Weights of a small GPT-style language model, trained from scratch on English Wikipedia.
Size: 13 layers, MLP 256 tanh GELU.
Training: a variant of Muon for these matrices, 103M tokens, 6539 steps.
Each number is 50 + 12 x the weight over its row's rms, rounded and kept within 0 to 99. Layers, rows and columns count from 0. The size before them is the row's rms in percent of the matrix's.

# up: layer 3 MLP up, 256x64, rms 0.0805, rows 20-44, columns 0-63
# down: layer 3 MLP down (transposed), 256x64, rms 0.065, rows 20-43, columns 0-63
up20 055:42 69 59 61 59 60 38 52 35 73 52 52 60 55 38 55 50 41 56 53 54 30 54 40 38 38 33 72 58 50 55 53 64 35 65 42 50 66 45 40 80 68 58 49 49 39 39 53 43 50 33 16 46 48 25 55 46 43 39 62 48 48 52 35
down20 061:39 26 41 69 39 46 43 48 45 79 39 44 42 31 40 55 42 60 34 60 68 52 53 56 62 38 44 56 53 62 63 37 39 60 54 48 50 49 47 34 52 48 65 46 31 53 26 62 47 42 45 56 56 59 67 53 54 68 67 50 72 63 22 50
up21 110:54 48 52 60 63 49 47 50 58 57 44 31 57 54 40 43 49 58 55 30 56 60 28 66 60 64 35 49 64 37 32 50 67 51 43 53 79 57 76 39 50 38 38 47 35 47 47 33 59 67 70 54 48 63 52 31 28 55 28 61 55 36 46 43
down21 116:74 63 55 31 47 30 51 45 50 42 48 58 58 48 48 47 32 38 64 55 44 42 59 64 43 55 54 64 32 33 72 60 38 44 65 47 74 42 41 70 51 48 42 38 48 48 56 37 47 37 37 64 56 52 18 58 74 57 41 62 56 50 64 38
up22 065:36 34 49 47 61 50 55 36 16 52 56 50 48 52 46 54 56 39 45 52 40 53 55 86 36 64 67 59 60 65 50 48 59 33 70 46 47 57 30 56 32 68 48 42 59 35 64 29 61 55 56 35 55 64 62 42 46 45 44 34 56 59 33 59
down22 071:50 51 39 65 40 44 68 40 79 51 65 44 52 51 41 49 51 61 49 22 40 43 46 53 57 40 56 46 74 46 45 56 34 69 40 70 33 61 78 38 37 45 44 57 50 49 64 51 39 58 29 45 51 31 51 46 50 62 55 57 68 28 53 42
up23 114:64 55 55 46 41 51 60 46 43 43 63 63 68 28 72 43 38 50 50 46 44 31 81 45 45 69 47 55 44 72 40 40 28 42 42 46 50 63 33 63 60 52 70 23 64 47 54 55 50 44 28 49 35 57 55 62 37 65 57 47 43 63 43 44
down23 107:40 53 42 70 60 30 51 51 58 37 48 56 44 38 51 27 38 44 52 44 53 49 52 52 34 31 51 53 43 50 64 64 56 43 43 55 50 35 55 39 64 51 47 75 61 51 52 67 41 17 30 32 42 52 68 73 53 52 52 54 81 63 54 56
up24 113:58 44 50 51 75 38 48 66 46 44 55 39 48 66 71 50 36 57 56 61 40 51 63 68 46 54 36 32 37 56 41 53 61 51 87 29 49 43 52 50 59 49 54 42 46 57 54 33 29 46 34 45 58 50 71 47 28 73 49 55 40 38 52 29
down24 113:48 74 39 69 62 26 43 48 30 48 72 45 50 63 54 66 65 51 54 62 34 45 54 43 41 50 58 36 31 62 53 64 68 62 52 47 35 38 44 52 48 64 72 35 46 61 58 33 46 72 28 34 38 65 57 57 43 54 50 45 47 46 36 46
up25 066:43 53 53 49 49 47 25 50 55 51 58 68 39 44 25 59 76 36 58 44 65 43 81 40 32 39 51 49 47 41 53 38 55 51 20 62 58 71 31 46 60 55 60 58 66 58 48 58 57 47 56 60 46 43 42 55 22 50 42 37 43 47 48 65
down25 068:47 21 41 40 48 33 49 31 47 55 41 52 67 51 47 50 68 45 35 68 48 50 50 42 37 70 43 49 49 67 53 33 29 52 56 69 44 65 47 51 55 26 66 51 40 46 57 65 46 49 55 25 78 65 56 60 47 61 63 29 46 55 54 55
up26 113:47 45 54 43 49 37 41 40 28 46 50 50 51 35 50 53 51 58 74 72 32 61 54 53 66 24 70 47 62 55 56 57 48 22 56 29 46 49 58 48 49 60 51 30 43 73 55 49 41 48 47 55 42 57 63 53 29 49 52 64 63 78 57 33
down26 115:47 67 57 37 44 82 60 77 52 48 74 48 53 48 51 58 64 54 47 38 54 75 38 36 47 48 44 36 49 25 56 61 50 51 47 62 49 73 31 31 44 49 58 61 47 29 50 48 38 39 55 44 54 56 34 59 55 35 52 54 42 31 36 61
up27 084:56 52 36 51 59 50 47 50 60 36 49 50 43 69 38 58 64 65 49 65 54 50 38 39 58 55 49 57 47 53 17 72 49 54 72 39 50 82 42 68 42 35 50 40 26 50 53 45 46 31 52 48 49 79 50 59 47 46 46 62 29 29 47 51
down27 102:55 55 33 38 48 50 48 68 57 37 29 63 63 39 28 34 68 38 48 46 45 52 50 66 61 24 61 38 32 74 39 63 51 34 36 55 45 40 54 45 57 68 44 64 52 45 57 55 53 48 45 46 72 44 48 46 65 46 51 42 48 84 54 51
up28 112:31 36 56 46 57 50 71 33 51 46 64 25 44 44 46 53 75 68 50 41 66 64 38 43 54 46 44 38 60 36 46 72 63 49 52 44 48 47 77 55 58 63 54 57 34 33 67 69 50 37 50 35 39 51 37 50 38 37 54 46 63 72 42 42
down28 106:38 68 51 27 51 47 44 47 43 51 38 46 56 52 68 41 34 60 57 57 32 40 87 45 56 20 46 54 32 51 63 51 50 68 57 56 67 59 36 58 47 56 36 51 50 59 38 72 54 63 44 69 40 50 61 42 37 52 36 50 40 56 32 60
up29 085:45 44 50 26 48 45 57 54 49 56 64 71 50 38 56 56 73 66 62 90 58 49 45 47 33 40 50 37 53 53 38 43 54 34 50 39 57 55 57 66 49 46 42 39 48 32 44 34 26 51 52 29 69 51 45 40 52 44 75 47 52 69 42 45
down29 100:50 47 48 32 39 42 76 39 49 51 63 46 67 60 57 56 48 69 47 60 65 64 49 51 57 49 32 38 49 42 62 85 55 30 48 64 50 44 59 46 50 62 38 43 39 67 51 48 33 51 45 32 67 34 62 27 30 56 54 54 32 39 51 60
up30 113:64 38 40 45 49 35 46 26 22 44 71 50 45 62 62 51 52 57 50 50 41 53 49 51 43 43 41 52 55 67 40 48 35 56 52 44 64 67 44 87 41 45 46 58 55 56 45 77 44 36 60 62 38 58 72 30 44 36 46 36 54 50 68 43
down30 120:58 62 63 30 65 69 57 80 61 47 53 49 50 36 30 31 61 41 49 21 41 65 43 42 49 33 57 52 70 51 55 36 56 59 45 70 54 51 43 42 54 55 57 60 43 21 71 49 64 41 45 54 43 47 58 32 56 38 39 55 39 51 47 55
up31 039:30 38 54 64 25 34 58 38 64 33 65 38 47 36 41 54 59 40 63 56 42 56 52 66 36 46 27 61 50 54 53 44 56 60 61 43 55 55 65 63 57 21 52 37 28 42 42 50 24 34 53 36 54 54 57 56 55 57 67 57 42 69 41 53
down31 046:68 62 54 43 61 58 64 49 48 44 44 38 44 50 36 36 51 40 38 26 41 63 47 53 63 39 60 53 41 71 74 52 45 53 68 68 33 45 51 26 40 39 48 45 33 61 58 48 46 70 52 44 47 46 73 31 30 60 55 55 41 66 37 70
up32 129:49 45 50 24 55 46 48 47 59 46 34 65 60 30 45 37 53 77 60 53 31 52 46 52 43 43 80 52 66 47 41 63 58 42 57 42 48 35 38 49 38 36 63 58 46 54 54 34 43 56 74 60 44 66 50 32 68 36 64 74 52 32 52 47
down32 141:53 50 35 64 60 32 47 54 27 52 34 56 28 28 49 38 59 46 60 57 42 57 55 56 37 48 52 63 56 56 68 57 34 31 32 54 78 49 52 49 60 27 59 67 67 49 46 25 43 43 45 61 48 56 63 53 37 66 48 57 40 53 55 68
up33 108:66 71 50 40 55 45 33 52 36 55 38 43 75 43 51 56 71 49 75 44 55 57 65 57 36 51 54 57 45 49 34 47 75 62 49 62 54 20 54 33 64 45 53 50 64 62 29 49 50 47 53 35 39 62 46 60 38 45 47 55 21 46 43 42
down33 110:30 39 51 60 65 36 51 40 54 59 50 49 54 46 55 35 34 31 52 55 63 34 58 73 66 55 46 34 43 58 51 50 37 57 63 47 44 56 38 53 28 76 45 31 52 68 42 65 54 62 54 37 54 35 31 65 47 61 69 54 51 73 31 49
up34 043:38 61 52 72 66 23 52 30 52 55 57 58 49 34 58 69 47 45 45 66 56 49 52 53 31 42 45 55 42 48 45 50 45 39 48 34 32 34 29 42 56 57 63 48 57 60 24 50 52 46 41 25 54 62 47 62 51 36 79 51 64 69 49 53
down34 045:41 28 35 59 44 46 54 61 55 62 62 37 50 65 58 61 64 58 40 48 73 30 45 52 64 43 38 37 53 48 24 39 70 30 50 52 53 56 61 45 39 53 34 43 45 68 43 57 62 37 53 62 39 66 69 37 30 54 55 34 72 59 39 52
up35 107:29 73 46 55 65 42 43 51 60 70 42 49 37 63 56 41 56 40 67 50 47 59 71 56 48 36 54 56 64 58 40 54 44 44 53 42 55 80 65 49 35 38 39 44 61 56 26 63 47 58 47 38 61 42 46 35 23 37 63 66 63 41 32 57
down35 103:35 54 74 48 59 48 29 65 60 41 52 64 28 35 40 34 69 74 54 45 53 15 46 40 61 28 42 55 51 39 45 46 53 54 74 64 44 30 40 54 48 46 51 46 50 49 62 53 54 58 51 57 51 41 51 40 48 45 61 47 50 78 57 60
up36 105:45 57 71 27 63 50 51 63 32 45 46 48 58 38 44 70 68 35 44 57 46 61 56 49 52 51 69 53 36 62 26 47 65 52 52 34 56 64 52 56 66 41 55 54 50 43 51 50 38 77 42 55 59 58 60 40 40 48 26 51 44 75 27 32
down36 103:51 36 48 61 52 49 32 51 38 62 59 59 39 49 60 36 28 55 54 50 62 66 37 55 45 43 46 36 54 27 40 50 63 54 35 71 74 41 41 32 55 50 45 71 53 53 58 15 48 69 62 69 60 59 58 38 53 60 44 62 46 48 30 57
up37 115:37 55 35 47 38 38 46 55 46 66 42 37 60 51 70 27 72 52 57 44 67 53 43 58 40 38 40 48 81 38 55 76 50 47 54 65 56 60 47 54 41 56 38 46 48 22 41 45 58 42 52 64 40 52 48 37 50 55 66 42 82 51 37 42
down37 114:50 44 50 61 42 65 38 46 41 36 50 63 51 46 53 47 23 57 44 36 31 40 54 54 48 49 60 36 60 62 42 53 40 66 20 63 64 33 43 56 30 53 68 53 77 44 35 68 63 46 45 85 49 53 57 48 49 62 51 43 42 54 53 62
up38 078:52 64 42 52 43 53 35 57 25 47 57 66 71 52 41 61 42 39 54 55 21 40 68 29 47 43 50 59 49 71 43 46 40 65 47 53 55 61 25 41 67 60 65 38 38 62 72 49 50 60 39 39 58 59 50 65 58 60 41 30 33 44 48 45
down38 085:49 36 28 49 39 43 53 49 58 58 62 49 42 43 41 37 59 63 47 33 55 42 53 55 52 32 70 64 46 67 69 42 39 42 45 40 77 53 41 48 60 39 54 71 40 42 50 47 45 58 49 64 58 35 74 62 31 60 56 21 45 73 49 35
up39 086:42 39 67 73 33 48 45 47 63 56 68 46 51 63 52 44 45 45 52 49 57 57 51 47 58 49 65 56 49 66 36 45 44 37 43 50 59 56 46 36 54 45 56 48 47 51 58 68 56 54 50 25 58 22 75 57 33 42 72 15 56 60 26 40
down39 088:48 30 41 53 53 46 71 61 40 48 57 62 48 38 70 29 78 55 52 44 36 65 63 70 56 36 48 56 34 46 66 50 22 49 41 58 45 60 45 61 51 67 34 64 41 41 33 33 33 43 44 63 52 37 32 57 56 57 56 56 49 61 55 63
up40 059:37 43 39 65 53 31 64 53 37 64 46 57 42 20 59 46 43 41 38 59 64 67 46 71 61 68 34 55 61 63 26 53 60 52 58 59 55 54 64 43 45 32 39 57 59 26 52 49 54 35 66 38 55 48 57 52 39 53 64 52 39 52 25 37
down40 064:53 64 62 15 35 37 62 63 54 46 50 37 35 53 64 39 58 46 44 42 58 49 35 52 60 39 44 62 56 45 66 60 69 37 51 60 26 65 69 40 46 59 43 24 54 47 62 36 56 60 38 51 57 77 43 38 46 59 63 59 51 47 37 51
up41 095:63 63 40 52 45 56 56 53 56 64 38 57 62 57 27 57 39 66 50 49 35 61 22 64 49 37 57 43 60 65 22 80 45 43 58 68 52 59 39 54 55 43 44 55 38 51 51 29 53 63 54 53 40 63 61 38 59 41 49 64 47 28 34 34
down41 083:57 49 34 40 73 43 47 67 35 53 54 47 58 18 51 44 63 45 40 64 61 41 44 66 63 40 43 67 42 41 40 43 40 53 37 57 67 43 61 60 58 68 50 48 49 41 47 48 35 43 42 57 52 69 70 67 56 56 20 29 46 57 33 52
up42 111:49 46 39 55 58 55 33 80 66 48 59 29 63 30 19 33 47 74 54 41 44 32 51 44 55 42 71 57 46 50 35 60 43 49 63 60 50 65 41 59 50 37 62 78 48 53 48 48 49 60 39 47 70 35 57 43 45 46 60 39 47 53 39 47
down42 111:67 56 36 26 59 36 45 65 50 57 48 55 50 36 27 53 48 21 76 58 50 40 53 57 46 53 58 58 33 45 58 65 57 38 71 60 58 48 48 47 46 45 61 46 56 63 62 30 50 61 60 46 65 59 24 55 70 40 54 40 48 27 38 49
up43 073:33 33 44 46 40 42 56 43 38 42 58 51 56 48 46 68 44 74 65 40 30 51 61 38 53 54 67 44 36 60 53 50 41 46 59 24 58 41 37 82 65 55 49 40 65 69 77 42 47 32 49 34 56 57 49 61 64 45 61 48 51 57 35 42
down43 080:43 59 28 60 72 34 45 77 72 57 38 61 55 29 38 67 45 48 35 26 54 56 33 41 56 49 63 40 39 55 46 53 57 59 43 36 50 42 46 52 41 59 44 58 74 55 49 66 37 40 38 71 46 38 55 64 54 40 46 56 39 52 73 56
up44 092:38 56 51 64 26 37 43 46 38 49 46 40 36 60 66 42 49 48 40 78 40 72 42 47 50 66 57 62 47 61 38 42 31 60 48 45 45 47 29 45 49 78 57 37 72 63 59 67 62 66 47 39 37 38 54 52 57 49 59 37 64 37 48 34